python train.py --hidden_size=128 --head_dim=64 --vocab_size=2048 --rope_theta=10000.0 --parallel_block=false --extras=["capped logits"] --init_std_up=0.0431 --lr_mult_up=0.744 --beta1=0.95 --lr_head=0.009 --warmup_steps=278 --schedule="cos" --final_lr_fraction=0.03 --train_tokens=186500000 --max_steps=11384
Each number is 50 + 12 x the weight over its row's rms, rounded and kept within 0 to 99. Layers, rows and columns count from 0. The size before them is the row's rms in percent of the matrix's.

# layer 7 attention query, 192x128, rms 0.103, rows 0-13,64-77,128-141, columns 0-127
075:62 51 61 58 44 52 61 47 58 38 69 61 52 50 44 43 47 47 39 56 41 40 51 40 59 59 46 28 65 38 57 49 60 60 51 69 56 57 36 42 94 59 55 50 65 55 50 77 70 34 43 36 33 56 35 49 79 47 46 35 48 33 52 54 70 45 57 48 56 33 56 47 29 33 47 46 40 41 59 86 47 44 45 34 48 57 63 46 58 52 52 40 56 54 48 40 40 49 49 25 57 42 56 50 58 70 69 37 59 54 66 70 54 61 51 35 60 43 41 28 50 42 62 45 70 58 61 64
089:32 58 51 45 50 55 59 41 66 66 70 56 51 39 61 44 52 34 45 33 47 60 39 53 44 76 25 64 54 44 46 43 87 49 51 53 35 47 45 18 64 53 50 55 57 40 69 53 50 55 57 50 48 47 59 47 49 27 32 69 72 42 58 60 63 31 45 54 46 39 45 48 35 35 37 62 55 26 51 42 60 58 46 51 48 56 46 50 62 36 49 29 43 58 59 56 52 49 50 36 70 50 41 47 56 46 61 88 51 51 66 58 45 53 74 30 63 46 36 49 32 55 40 50 60 67 33 42
082:39 34 39 40 30 58 61 56 65 61 77 65 31 51 56 51 63 41 48 35 38 57 50 57 69 61 48 65 68 43 47 45 51 41 55 36 25 61 58 48 78 51 25 51 69 45 61 62 60 37 43 42 41 45 49 43 64 37 52 60 25 27 57 52 57 37 63 66 42 39 55 19 39 41 29 51 45 46 59 48 50 58 48 36 51 55 55 56 55 28 40 22 49 58 58 52 60 30 44 44 55 53 49 55 56 60 52 67 40 63 59 47 52 50 66 44 59 54 28 59 33 57 60 49 60 74 35 44
079:29 47 49 50 54 67 34 56 64 51 58 43 70 44 73 50 52 36 44 50 42 69 44 64 24 46 49 53 51 55 61 51 70 34 68 45 45 43 77 41 54 40 54 46 36 27 73 36 52 62 59 56 57 31 78 51 31 52 43 54 47 54 63 55 53 55 48 50 46 46 48 50 61 61 18 58 56 42 41 35 44 61 40 65 51 63 46 43 56 48 37 42 49 62 55 56 58 68 55 52 67 63 57 36 75 50 71 50 51 47 52 59 54 33 52 55 56 63 63 51 38 67 15 27 39 49 31 65
094:65 58 55 63 69 48 55 55 38 48 29 33 56 54 28 44 46 50 51 72 72 32 44 36 39 39 55 33 33 42 59 60 53 62 36 70 55 47 30 51 51 55 64 44 56 62 43 47 57 52 47 45 60 55 42 50 52 64 57 28 57 60 32 54 53 75 57 31 52 46 46 64 70 52 60 47 33 50 46 66 51 47 40 44 26 44 55 47 40 77 68 63 39 35 45 36 25 43 47 55 58 50 50 54 38 52 54 30 51 35 45 44 44 59 09 45 38 32 65 54 49 39 51 51 54 32 73 51
070:51 36 62 34 26 29 68 54 49 58 67 59 37 42 45 55 33 46 57 43 48 43 36 36 59 71 54 48 43 49 53 38 47 61 64 52 28 66 25 55 53 63 54 71 61 60 46 47 26 26 45 40 62 47 14 42 55 59 52 49 61 37 50 50 64 40 52 72 52 28 54 38 36 59 64 53 40 52 63 48 47 40 55 27 60 51 57 47 46 40 26 28 49 48 57 52 50 34 47 55 55 30 39 56 55 53 65 54 59 69 50 54 33 79 55 41 48 41 41 43 46 50 60 55 53 66 73 38
094:41 27 41 27 23 51 56 40 56 59 59 50 25 43 54 77 52 53 67 48 43 61 42 49 63 62 61 44 61 58 39 34 42 35 61 48 29 78 41 48 48 63 45 52 50 55 47 46 55 43 49 48 58 61 37 37 53 39 50 67 48 34 62 47 56 19 48 66 45 53 75 26 33 68 60 52 48 68 55 33 40 51 64 44 72 42 58 57 46 36 16 32 51 54 63 55 68 41 48 46 50 44 30 49 57 46 47 70 63 67 59 54 56 50 66 53 55 52 33 48 43 34 45 58 48 61 51 40
092:44 49 35 46 45 77 53 55 71 49 79 52 48 56 50 56 51 33 43 49 32 62 57 78 44 62 52 72 62 39 35 49 59 18 48 45 46 42 63 23 47 39 40 39 55 36 67 43 58 51 49 51 45 35 55 55 43 31 32 56 50 61 49 49 47 48 47 62 55 54 52 42 45 48 34 73 67 69 51 47 51 64 44 77 74 52 56 44 54 35 58 53 45 60 53 67 74 53 51 54 59 63 57 43 73 51 49 77 32 58 50 48 49 43 66 50 46 61 24 67 41 44 32 35 38 54 44 54
090:37 35 44 36 44 51 72 22 65 64 57 64 33 36 47 60 52 47 66 44 51 72 49 57 41 64 55 42 56 50 56 42 59 37 55 54 34 55 46 57 62 36 33 44 33 43 65 50 32 42 36 44 45 47 50 44 56 39 64 64 49 47 67 38 65 20 61 52 43 61 56 36 30 55 38 55 53 56 35 56 41 49 45 54 59 33 43 58 55 39 40 23 35 49 57 56 68 48 53 58 43 33 38 58 58 34 56 79 52 56 48 52 78 31 55 34 55 42 11 39 40 45 49 53 48 64 48 63
098:35 53 49 55 46 61 68 69 58 44 45 54 55 47 66 51 32 56 37 76 20 53 38 48 59 31 41 50 45 68 41 59 67 37 51 40 57 43 36 33 28 56 62 67 59 55 54 36 50 53 61 57 42 43 50 61 38 60 55 51 68 61 37 49 53 49 51 63 08 40 50 55 50 34 41 64 53 34 45 48 45 57 27 42 36 54 50 29 76 43 60 45 61 57 38 42 59 47 49 55 54 40 50 49 62 63 64 44 47 53 34 39 38 20 40 28 35 74 63 41 56 42 43 47 62 58 35 40
125:63 55 62 73 63 21 57 68 32 45 49 35 69 59 47 33 65 44 44 55 69 27 51 53 44 41 46 36 54 42 48 71 61 51 40 49 62 38 59 48 55 35 53 62 55 51 56 57 54 51 48 61 40 35 48 62 42 62 43 41 56 64 44 61 49 77 54 40 47 48 41 66 77 18 62 46 50 40 46 70 63 56 16 66 36 49 58 59 55 65 79 72 50 38 41 43 41 64 51 37 51 48 65 59 42 60 64 46 46 35 36 38 41 52 56 53 50 34 55 58 56 51 57 39 69 45 64 56
069:56 59 58 22 44 42 61 32 44 49 44 45 46 30 52 53 54 57 47 43 63 54 35 26 55 65 52 36 53 46 52 53 55 59 66 59 37 59 41 59 69 46 67 46 40 72 37 63 33 39 67 58 75 47 35 35 33 54 69 46 53 38 52 52 65 54 45 62 56 36 44 35 57 75 54 35 52 51 43 36 47 56 82 31 46 47 56 65 34 42 43 51 58 59 56 55 48 51 27 42 54 41 13 52 37 38 63 55 59 36 46 70 50 71 56 50 55 33 55 38 64 47 71 42 64 48 54 57
106:44 48 64 69 30 53 73 67 48 34 35 50 54 60 51 26 47 59 51 66 39 35 40 35 59 32 49 50 43 56 65 86 68 79 63 70 36 52 45 37 41 47 66 69 66 55 34 41 54 46 66 64 48 57 47 66 42 63 39 52 48 51 29 65 55 67 48 48 26 63 45 59 49 31 50 60 58 42 30 54 57 50 28 46 37 52 58 50 53 37 45 53 45 49 42 32 40 62 54 39 55 56 38 54 48 55 54 28 47 28 40 50 39 48 48 36 44 53 62 39 57 30 52 46 72 37 50 42
092:62 44 41 56 67 42 25 51 65 50 52 50 31 56 49 61 69 46 68 53 81 65 52 55 55 58 56 52 56 40 39 30 42 48 40 49 58 70 53 51 59 54 53 40 38 62 43 62 67 69 40 54 54 64 31 49 68 43 58 45 46 48 56 42 39 69 41 45 68 53 59 21 55 44 59 49 74 60 37 61 52 49 86 58 49 34 33 58 32 51 51 72 48 37 67 44 36 53 60 46 55 51 49 43 52 55 42 58 50 39 47 74 68 74 56 80 59 38 48 74 52 40 47 53 38 45 51 45
065:52 52 55 63 48 37 61 37 33 54 58 66 37 32 30 44 44 45 39 55 71 45 58 19 52 42 50 30 45 42 45 58 80 65 50 58 65 53 23 57 80 37 32 45 63 45 52 58 66 57 37 22 47 40 39 52 43 48 56 35 36 47 71 44 64 50 43 47 60 52 36 48 55 34 62 46 51 62 70 41 60 39 53 48 50 45 40 64 63 60 66 36 49 42 35 52 38 60 43 62 39 81 53 67 35 54 50 51 63 38 67 59 52 70 47 43 40 37 57 32 45 38 56 46 62 40 60 48
060:37 53 59 53 32 54 44 34 44 48 44 55 31 28 54 58 27 65 32 55 20 54 52 59 55 57 55 52 73 47 64 54 49 47 48 48 40 31 40 52 66 63 48 62 47 45 54 42 68 51 44 41 26 55 56 50 54 57 49 51 53 36 57 22 34 58 50 56 49 47 74 36 44 48 31 70 75 57 48 71 50 60 41 46 55 55 67 44 69 43 39 37 49 32 56 49 75 38 41 47 46 40 53 59 68 47 50 75 61 64 56 54 62 40 73 51 41 71 42 32 64 49 65 45 36 67 33 60
066:54 53 60 40 38 65 57 57 47 31 41 66 25 28 41 54 20 50 51 61 37 53 45 46 66 65 47 50 58 33 44 57 58 62 66 45 21 46 44 50 86 59 54 41 49 61 52 39 79 37 50 47 34 52 31 46 42 58 32 55 74 38 66 27 58 57 33 44 34 29 64 18 42 39 52 46 63 43 63 46 43 52 45 32 63 43 56 34 61 50 51 49 51 51 37 41 69 40 41 49 41 43 34 50 59 50 47 58 42 58 48 45 61 38 69 47 39 51 40 42 57 53 59 48 47 62 40 52
062:42 71 33 37 54 50 39 57 61 45 44 61 65 63 66 66 58 65 48 61 48 59 27 70 52 52 49 53 46 42 68 34 44 32 49 22 60 17 62 60 39 45 43 50 41 45 65 28 47 39 46 76 42 45 61 54 52 32 51 75 59 55 41 24 45 53 49 59 23 61 45 49 59 53 30 58 58 53 61 18 66 44 35 65 43 51 57 46 37 34 59 74 49 34 55 52 67 62 51 50 63 54 41 40 48 65 52 54 48 53 43 42 54 31 48 53 46 57 33 57 65 60 45 44 43 43 39 39
077:54 48 59 48 61 40 53 37 44 50 61 58 52 66 47 58 78 55 42 47 82 46 57 41 34 38 50 42 31 42 42 57 34 51 37 66 75 78 39 67 40 55 36 48 50 50 41 72 48 62 51 43 57 46 58 50 68 48 51 42 29 57 53 70 55 44 44 44 67 55 33 73 58 63 56 40 42 51 54 75 46 44 54 66 61 65 46 57 44 65 52 45 47 51 51 59 32 48 33 53 45 77 60 58 26 39 53 28 54 27 72 52 47 60 37 37 63 42 57 51 42 41 47 55 69 32 75 47
069:42 48 63 50 45 36 56 39 50 46 44 55 26 29 36 45 27 44 66 51 39 61 58 34 58 73 59 47 64 56 40 52 66 50 55 71 29 72 30 37 78 67 43 62 37 64 51 60 52 42 43 21 51 74 25 54 54 68 53 44 50 46 62 41 44 53 45 39 57 25 58 47 36 41 74 39 50 45 54 59 34 74 48 30 51 40 47 45 64 57 47 20 50 35 52 53 48 28 50 51 32 52 51 56 50 61 44 52 58 42 47 44 49 47 49 33 43 46 44 35 63 45 58 49 57 66 44 45
083:53 48 35 42 25 52 45 42 57 37 39 39 26 28 45 55 27 47 64 56 31 68 41 43 67 51 69 55 54 57 42 60 53 45 67 52 34 51 33 23 72 58 60 66 39 49 41 35 37 41 46 40 47 77 38 46 47 61 43 55 62 44 59 41 38 43 35 54 43 39 70 27 39 57 67 51 52 54 45 52 40 59 56 20 49 45 68 31 49 45 36 23 57 63 44 47 68 41 49 46 37 29 27 45 62 61 43 51 53 55 43 51 48 42 65 44 38 62 57 44 50 44 54 39 58 53 32 34
060:44 59 34 47 42 74 39 73 57 44 41 42 44 43 48 60 32 44 41 57 31 67 38 72 59 51 62 70 48 51 65 44 49 50 73 34 43 27 75 34 65 44 61 45 46 55 47 39 58 41 40 62 59 60 43 60 35 53 34 60 75 56 60 34 37 53 60 54 42 48 60 35 45 55 40 66 48 49 40 41 59 37 46 47 38 56 54 50 46 35 58 63 61 68 46 41 57 40 60 55 61 27 44 44 73 66 52 66 53 68 27 52 44 41 55 54 34 66 39 44 76 64 36 24 39 48 36 51
076:48 43 47 41 50 52 56 18 52 56 52 48 34 33 29 73 46 47 70 49 51 63 32 37 40 64 55 40 51 55 62 55 57 59 60 53 43 41 34 54 87 46 55 51 31 47 47 51 46 41 47 36 47 30 33 46 45 60 75 36 47 48 57 40 33 39 51 51 39 53 58 28 60 64 43 61 43 50 61 76 33 70 55 37 47 42 66 52 57 47 46 29 40 52 40 53 86 31 41 64 44 31 46 58 44 29 44 63 53 48 49 62 60 50 64 22 41 52 37 31 50 46 51 42 54 62 46 44
076:64 51 49 41 49 64 45 59 48 53 45 45 56 62 51 50 27 43 52 54 35 60 47 69 46 37 57 58 48 61 51 48 60 32 53 24 48 40 63 31 49 48 58 61 52 45 45 45 56 56 36 67 27 63 61 41 43 57 55 50 77 45 36 43 24 44 55 66 29 74 65 54 54 46 47 82 60 28 35 46 43 46 53 60 33 46 53 38 59 53 79 40 78 46 52 50 68 32 52 52 64 25 42 39 59 51 57 44 60 61 55 47 66 43 56 61 44 77 42 36 65 55 50 69 35 68 42 50
098:54 44 65 75 56 51 44 62 29 61 59 60 64 74 47 42 73 45 40 49 67 31 64 55 41 38 41 54 55 45 46 47 42 52 33 55 64 51 73 69 44 44 38 40 58 45 57 60 46 63 56 53 56 40 61 53 39 43 45 36 36 52 61 63 55 56 56 41 73 64 25 67 57 43 57 51 37 49 45 72 68 45 33 83 46 59 35 69 56 54 71 67 42 45 46 57 23 58 55 53 49 70 83 52 51 47 49 42 56 46 54 55 60 54 39 57 63 37 50 57 54 35 50 63 49 29 68 48
066:49 54 77 29 32 65 66 14 52 51 44 48 44 16 40 39 45 65 55 31 56 46 40 52 54 75 57 45 59 57 49 55 47 41 46 43 43 88 33 53 46 66 37 77 41 43 53 47 40 45 52 48 52 54 56 42 50 53 56 48 36 55 38 55 61 39 49 47 32 42 50 30 44 62 73 38 70 72 31 40 45 60 71 52 52 36 54 52 57 47 34 36 55 40 57 59 61 42 49 51 42 58 36 58 62 42 56 50 36 46 61 52 66 33 54 34 48 47 49 35 33 50 64 42 68 69 49 47
076:64 24 62 53 47 51 55 57 31 38 40 46 35 77 55 28 54 53 46 44 59 51 43 54 54 42 45 64 55 42 42 63 47 28 55 64 14 71 43 45 44 66 50 59 72 44 47 33 44 46 57 55 33 66 72 58 45 57 36 69 43 41 35 54 54 54 47 49 45 72 40 60 41 28 62 65 62 45 46 44 62 31 45 77 60 44 46 35 45 47 28 45 51 36 56 58 36 59 58 59 56 70 69 54 74 70 52 39 46 45 64 49 59 45 54 57 61 36 52 36 66 28 49 50 52 39 52 45
072:41 45 29 73 55 27 47 28 71 62 48 52 52 27 67 47 48 63 34 45 57 46 68 40 49 64 61 49 47 37 46 60 45 52 49 69 68 73 37 54 62 59 44 67 39 44 42 41 42 67 48 55 61 39 26 49 49 29 40 44 57 58 70 75 68 61 46 61 54 24 50 50 39 35 49 28 48 71 73 31 59 42 50 48 64 48 43 49 42 62 42 69 37 49 39 48 32 57 46 24 43 59 49 48 65 56 62 53 53 37 39 65 33 50 52 49 56 45 54 50 45 40 51 34 51 47 30 52
066:50 69 60 35 42 69 36 43 45 62 53 38 43 77 62 37 37 53 47 42 43 66 45 58 60 41 51 49 48 44 55 46 68 34 67 53 49 59 41 47 49 63 43 30 74 52 34 72 30 38 48 57 54 71 61 55 53 53 47 48 41 39 65 43 51 31 50 66 27 86 46 60 46 37 46 48 50 79 82 39 44 38 52 60 53 37 28 70 48 66 44 60 53 43 59 51 40 43 59 57 46 40 39 45 30 67 61 56 34 62 63 48 48 63 45 45 52 63 58 54 40 45 59 68 33 45 38 45
069:48 61 51 62 84 51 51 30 48 54 64 60 46 47 48 60 51 42 49 54 35 34 29 51 41 38 42 56 50 25 50 54 58 37 55 44 64 39 50 85 45 53 52 44 53 45 71 35 55 58 33 60 44 48 50 46 63 36 58 63 58 37 42 47 36 37 62 43 24 54 50 52 31 38 24 62 58 44 63 30 32 57 29 49 60 14 48 42 47 58 56 57 64 48 63 47 55 41 42 63 46 67 54 51 47 47 63 51 62 51 49 63 54 64 63 58 56 50 47 36 48 37 73 58 26 34 29 66
073:51 46 31 46 57 65 66 18 45 75 65 51 47 47 51 59 58 47 43 64 40 40 46 59 48 32 33 54 60 47 56 61 48 50 76 20 61 33 46 41 58 45 50 40 49 55 70 48 55 55 45 53 44 51 56 41 59 47 42 67 64 37 45 53 50 38 24 48 26 52 67 46 42 67 52 43 54 48 59 52 49 62 45 57 81 35 32 48 42 47 69 36 59 52 52 37 79 62 39 53 40 42 51 59 57 57 57 58 50 53 39 54 45 63 64 30 50 44 46 31 55 35 70 34 32 53 52 84
084:52 45 53 62 52 61 51 46 72 74 58 72 56 46 07 59 66 41 52 63 34 46 42 33 47 72 62 59 58 54 48 32 71 53 42 31 44 46 47 40 67 25 68 65 30 54 19 59 66 50 48 56 51 40 56 45 66 52 32 53 67 63 45 58 41 63 37 63 50 42 65 57 36 36 51 49 62 40 46 44 44 43 56 63 48 34 68 40 58 62 67 49 53 49 49 47 59 43 53 59 46 53 39 48 60 53 64 56 43 46 47 63 48 27 59 52 40 55 39 37 59 36 42 55 41 56 17 56
076:46 30 73 38 54 48 41 56 37 51 22 30 57 61 64 58 64 77 44 47 60 67 35 48 62 46 68 69 42 33 53 70 44 44 41 64 43 58 51 45 25 63 57 49 74 61 48 50 34 65 72 51 35 56 43 53 22 64 48 38 58 46 53 31 39 51 47 51 49 49 34 56 56 41 39 68 48 47 66 41 46 55 72 46 38 54 46 50 57 48 37 50 56 59 35 60 29 51 45 44 68 69 48 44 44 33 60 29 46 50 52 33 39 58 26 54 39 44 66 54 40 63 34 59 53 31 52 48
067:67 47 63 33 46 35 37 53 50 39 45 54 44 37 54 23 52 53 31 44 65 62 27 80 43 37 15 35 49 43 51 40 38 31 73 54 44 49 65 51 62 56 39 57 55 61 50 53 36 42 47 51 39 58 36 43 48 58 67 55 61 37 68 22 61 40 65 55 54 41 51 49 47 45 57 54 61 68 44 50 75 65 50 29 57 60 43 46 40 54 47 57 43 60 71 43 69 35 52 38 47 49 61 62 49 62 44 63 60 64 47 55 73 75 56 35 35 53 24 40 41 52 48 52 51 59 61 54
087:40 77 35 23 55 52 37 36 71 50 73 65 58 41 48 52 54 38 58 61 50 54 48 47 49 51 41 43 80 39 60 39 75 55 60 49 51 60 39 65 64 44 37 51 30 42 58 38 41 44 23 45 60 75 43 49 58 59 44 53 40 49 64 41 53 38 52 52 37 51 66 48 56 40 42 38 61 54 70 34 40 59 40 39 52 32 48 41 37 45 62 50 55 49 74 42 60 50 61 41 19 44 45 51 71 41 41 62 69 60 51 65 50 49 77 40 62 55 24 44 46 42 38 31 42 50 50 53
075:43 50 37 62 48 64 62 48 59 45 87 67 59 49 24 54 40 39 48 56 38 43 57 40 49 65 46 57 52 70 53 43 80 45 51 40 51 54 49 65 58 51 43 59 40 37 41 60 59 49 28 56 64 57 38 54 80 54 53 73 54 53 30 53 49 54 25 63 49 44 65 45 55 34 62 45 78 51 42 57 36 61 27 70 67 32 54 43 54 65 62 57 51 36 30 54 63 61 44 60 47 54 37 65 57 47 42 58 47 44 53 53 65 24 78 41 55 44 37 53 49 41 54 40 45 57 34 53
079:35 53 37 58 48 48 54 53 65 47 78 54 44 34 61 67 46 43 53 62 41 45 60 26 64 67 49 53 56 57 42 51 80 55 49 54 52 52 46 57 61 51 58 58 21 44 50 51 68 59 28 48 56 53 32 47 78 65 54 67 63 43 62 42 46 58 53 47 49 50 69 47 48 46 57 40 61 62 44 59 49 68 30 40 77 46 50 42 53 48 67 46 42 32 47 31 80 70 45 51 29 42 30 44 67 51 41 57 44 67 58 58 58 34 73 45 57 37 40 55 70 50 53 45 30 45 29 44
081:46 45 64 67 63 29 59 46 31 60 44 50 42 54 23 56 54 58 34 56 49 22 47 60 42 51 44 61 43 67 56 54 39 55 42 39 84 55 41 50 43 30 48 57 61 30 33 76 52 56 58 53 46 34 60 51 43 53 44 30 64 50 35 58 48 61 38 61 39 58 47 62 48 44 67 70 56 45 40 57 43 30 41 58 39 57 59 65 71 56 72 37 71 58 24 58 34 52 54 35 56 50 77 54 47 61 73 40 32 39 51 49 58 38 51 51 58 63 55 39 39 66 41 44 43 53 57 40
084:34 40 52 56 36 26 57 81 34 63 31 58 48 65 44 42 49 58 47 57 53 52 60 69 39 40 47 48 54 49 68 53 27 49 38 40 34 43 38 30 33 34 31 58 73 49 54 59 34 51 77 52 38 30 54 73 33 49 52 48 65 59 60 44 48 40 44 57 31 50 37 61 59 36 51 59 44 24 50 65 54 40 44 60 42 58 63 46 55 60 54 66 45 56 44 52 46 41 63 70 68 56 51 62 66 73 65 41 31 48 38 35 39 61 38 51 48 56 68 59 44 54 65 61 65 48 63 57
072:74 58 48 32 43 53 30 59 29 40 20 48 60 37 47 29 59 54 54 49 45 59 38 60 50 53 61 51 46 70 73 47 49 43 73 55 41 57 50 38 44 63 22 26 68 61 59 67 62 48 67 48 41 52 52 35 40 57 39 46 41 61 59 55 33 55 69 41 50 44 40 47 39 70 41 48 47 42 54 40 41 36 79 40 26 53 44 35 42 47 45 53 61 58 72 51 43 40 60 63 67 36 32 63 34 67 47 55 63 39 34 60 44 65 33 50 44 64 49 36 46 46 68 47 43 50 57 59
079:62 43 52 55 64 32 46 60 37 50 17 47 60 39 47 54 54 63 43 41 65 45 50 52 50 60 53 58 45 58 63 48 63 52 67 37 66 43 54 45 55 46 51 51 58 38 50 65 61 59 74 67 29 48 54 60 32 57 36 29 43 39 37 62 30 64 35 59 49 38 40 51 63 59 49 71 41 41 55 51 49 21 52 32 22 57 52 48 53 42 56 40 47 73 31 69 32 53 53 51 67 38 51 70 48 51 36 56 41 34 40 69 60 67 48 73 38 50 46 27 53 63 58 63 50 51 74 53
099:61 56 53 31 51 64 44 58 65 50 52 62 58 47 64 44 58 37 69 47 59 68 65 40 56 48 57 59 43 49 40 40 65 48 55 65 46 75 45 44 66 68 64 57 41 50 57 47 49 53 30 50 69 75 48 40 58 37 65 73 27 53 44 61 46 41 56 48 67 53 60 36 57 74 58 44 67 61 61 41 54 74 91 67 36 50 58 49 38 36 48 41 40 34 69 63 54 45 42 44 39 67 40 50 63 38 39 58 69 59 55 52 59 60 58 35 55 29 35 58 52 38 35 53 34 62 47 61
# layer 7 attention key, 64x128, rms 0.0988, rows 0-12, columns 0-127
055:42 51 64 40 46 33 46 50 59 46 27 40 38 35 44 51 47 53 50 46 41 41 49 52 42 25 39 43 48 60 50 60 27 51 58 65 42 23 54 62 41 52 64 61 12 35 43 36 35 50 68 66 73 41 65 58 44 66 45 53 52 49 34 57 33 51 38 54 33 33 52 44 44 50 63 58 39 42 26 28 34 40 40 54 44 42 73 48 64 49 51 53 40 54 56 57 55 46 45 63 31 36 38 38 21 46 28 43 58 48 24 44 67 60 43 52 64 45 36 49 65 63 40 40 37 56 54 54
052:65 36 60 41 61 31 61 62 46 59 45 51 51 60 50 75 36 44 43 49 25 41 45 47 30 29 55 43 35 54 46 57 44 49 46 53 46 53 66 25 51 58 68 43 71 49 43 47 42 63 67 60 73 46 37 54 43 57 69 51 62 41 56 57 60 55 53 43 48 49 46 62 54 62 46 41 57 73 47 56 52 48 60 57 35 40 29 40 53 39 32 67 39 62 43 44 47 65 44 58 48 38 59 30 59 68 48 27 34 45 27 41 52 46 58 61 55 63 60 66 41 53 17 22 53 23 47 30
049:39 53 58 50 56 59 42 58 66 86 51 35 80 59 44 51 60 49 39 40 37 38 82 47 37 44 62 51 55 72 46 45 57 31 30 40 65 52 58 40 24 56 54 53 56 56 44 51 41 49 33 49 71 40 78 47 32 35 60 56 52 39 53 52 47 61 84 56 41 70 26 58 55 56 42 56 56 53 44 44 44 49 54 69 48 57 41 63 45 42 41 61 47 61 58 51 30 55 56 57 66 76 58 51 51 42 47 54 56 48 69 46 41 58 57 66 35 66 62 54 34 32 45 38 54 46 44 35
058:56 57 58 57 55 58 56 54 28 65 57 59 37 51 58 37 48 35 61 82 52 36 60 24 62 64 52 57 53 60 63 46 55 35 66 24 48 71 45 59 68 49 41 36 59 77 43 67 41 70 34 37 56 70 41 39 57 63 57 61 55 49 70 52 58 36 56 40 66 49 46 42 52 50 39 36 74 57 55 79 44 63 63 49 58 58 33 56 51 66 43 39 45 50 53 43 57 37 44 50 64 62 63 59 59 62 54 73 43 55 77 39 45 50 58 54 49 55 49 61 30 55 74 59 56 58 43 59
064:43 55 44 60 44 39 48 43 53 31 39 32 56 47 50 39 51 62 50 38 36 45 39 86 53 41 46 47 62 60 41 44 28 70 50 63 40 45 53 52 30 53 70 55 41 20 35 38 46 29 70 50 48 27 42 62 32 39 44 31 60 44 21 59 48 54 54 45 47 60 59 49 53 49 52 54 34 68 45 30 39 28 33 33 45 41 66 49 50 37 50 42 33 50 47 54 44 52 64 33 42 47 53 49 36 45 24 19 52 54 24 38 67 49 51 48 54 45 39 51 62 52 37 35 46 43 46 51
057:34 43 62 74 43 52 38 59 77 71 43 44 60 63 53 60 59 68 35 40 43 47 58 44 51 31 50 46 43 63 45 52 50 52 23 38 68 39 61 57 41 59 49 45 70 36 50 42 47 43 51 53 78 24 81 55 33 40 32 41 46 44 53 54 59 61 67 59 57 62 33 60 40 66 39 69 57 60 48 34 41 50 45 72 44 60 45 57 43 26 44 63 46 66 44 48 35 49 54 47 51 45 71 45 45 35 43 42 34 44 52 57 46 38 45 70 51 66 57 41 36 54 27 29 49 34 53 45
063:43 56 42 57 45 63 57 72 50 72 63 80 53 62 59 43 56 45 37 40 63 66 63 24 53 46 48 62 48 50 68 56 58 34 56 40 59 55 59 68 58 39 51 38 54 72 68 57 54 67 38 57 53 56 64 39 67 48 58 74 37 49 64 44 53 52 59 33 54 51 38 56 52 47 52 60 69 34 39 56 69 71 51 79 60 68 36 51 55 47 49 62 74 61 52 40 51 39 51 65 64 61 68 57 83 39 57 69 44 51 69 46 39 48 40 59 51 60 47 42 35 37 63 57 46 62 43 46
062:70 58 40 43 52 30 57 36 24 57 69 57 37 53 66 52 48 33 67 51 59 42 54 46 61 62 40 41 46 47 64 45 60 53 75 50 35 57 42 57 54 43 32 69 40 74 60 56 48 75 38 36 43 61 41 44 64 62 68 66 45 59 61 47 46 27 50 56 49 39 48 60 35 45 57 41 50 37 40 71 45 59 58 38 57 65 48 45 63 68 60 44 43 44 61 42 55 52 47 56 51 48 25 61 60 47 80 65 64 58 66 52 52 55 51 43 64 37 56 62 58 69 83 66 54 67 34 62
072:56 42 46 44 53 59 50 53 41 50 62 60 50 61 82 33 48 42 62 46 48 52 38 43 57 48 45 39 42 49 59 57 54 20 76 38 39 61 38 39 53 46 38 52 43 81 54 63 44 73 28 57 45 80 47 46 70 49 46 70 43 60 60 46 47 37 56 51 40 45 50 60 34 43 60 59 67 49 41 55 51 45 50 52 46 54 25 51 63 39 53 44 63 52 64 41 29 40 55 61 68 50 23 54 55 66 56 69 73 54 73 56 49 48 35 44 48 62 83 60 49 31 71 51 58 51 51 49
075:59 37 25 71 41 40 46 20 49 38 66 46 43 47 43 57 40 43 67 51 44 50 44 39 62 71 62 43 48 69 51 41 47 67 62 57 58 54 33 73 60 55 60 45 24 52 45 55 28 39 65 46 52 50 50 66 59 49 56 59 54 52 51 37 44 40 37 41 63 40 69 45 55 59 65 41 51 49 51 66 37 61 55 33 63 65 74 50 27 65 45 44 37 42 42 53 65 52 44 59 32 39 34 40 45 35 52 27 52 40 44 70 45 33 55 33 72 42 47 57 52 76 44 63 51 41 34 30
092:55 42 57 64 60 38 20 52 49 50 23 38 51 45 29 61 56 62 51 57 37 34 52 56 41 56 56 50 61 56 42 64 45 64 29 58 59 47 59 48 42 59 66 40 39 40 24 46 61 20 78 57 36 38 55 56 45 66 40 26 58 38 22 54 46 71 45 42 53 47 49 61 57 69 44 41 44 53 35 49 37 45 49 44 59 41 51 39 33 43 46 49 47 48 37 48 54 62 35 37 53 27 65 37 39 49 41 14 45 44 33 63 40 51 59 58 50 42 46 56 56 54 25 46 42 30 45 37
062:44 51 46 49 53 58 52 58 64 57 66 55 26 79 38 62 53 39 40 56 50 56 78 49 61 39 49 69 46 38 34 60 44 35 60 59 58 47 73 83 56 52 43 33 55 46 43 59 59 54 42 43 36 49 48 35 52 49 52 54 55 46 65 46 32 55 48 75 59 52 38 43 34 35 62 55 53 59 45 64 61 57 32 77 59 47 35 47 50 31 51 84 54 55 62 41 61 32 49 56 53 38 68 53 58 50 55 70 40 69 51 70 52 51 68 60 43 64 45 33 59 26 56 66 39 54 64 51
086:61 56 56 75 55 45 28 57 55 64 39 57 69 48 24 57 46 39 35 64 40 48 66 51 36 44 49 48 52 64 47 57 41 66 24 50 71 25 55 63 38 56 64 42 46 46 60 57 69 39 67 48 58 34 82 57 37 55 58 51 54 50 52 70 52 77 55 41 64 48 43 58 66 54 54 45 46 47 50 62 37 42 58 46 57 67 70 58 49 47 63 53 58 46 29 67 69 56 31 40 41 54 72 34 44 41 53 38 49 37 36 44 41 50 49 48 51 28 48 72 55 66 43 66 40 62 65 63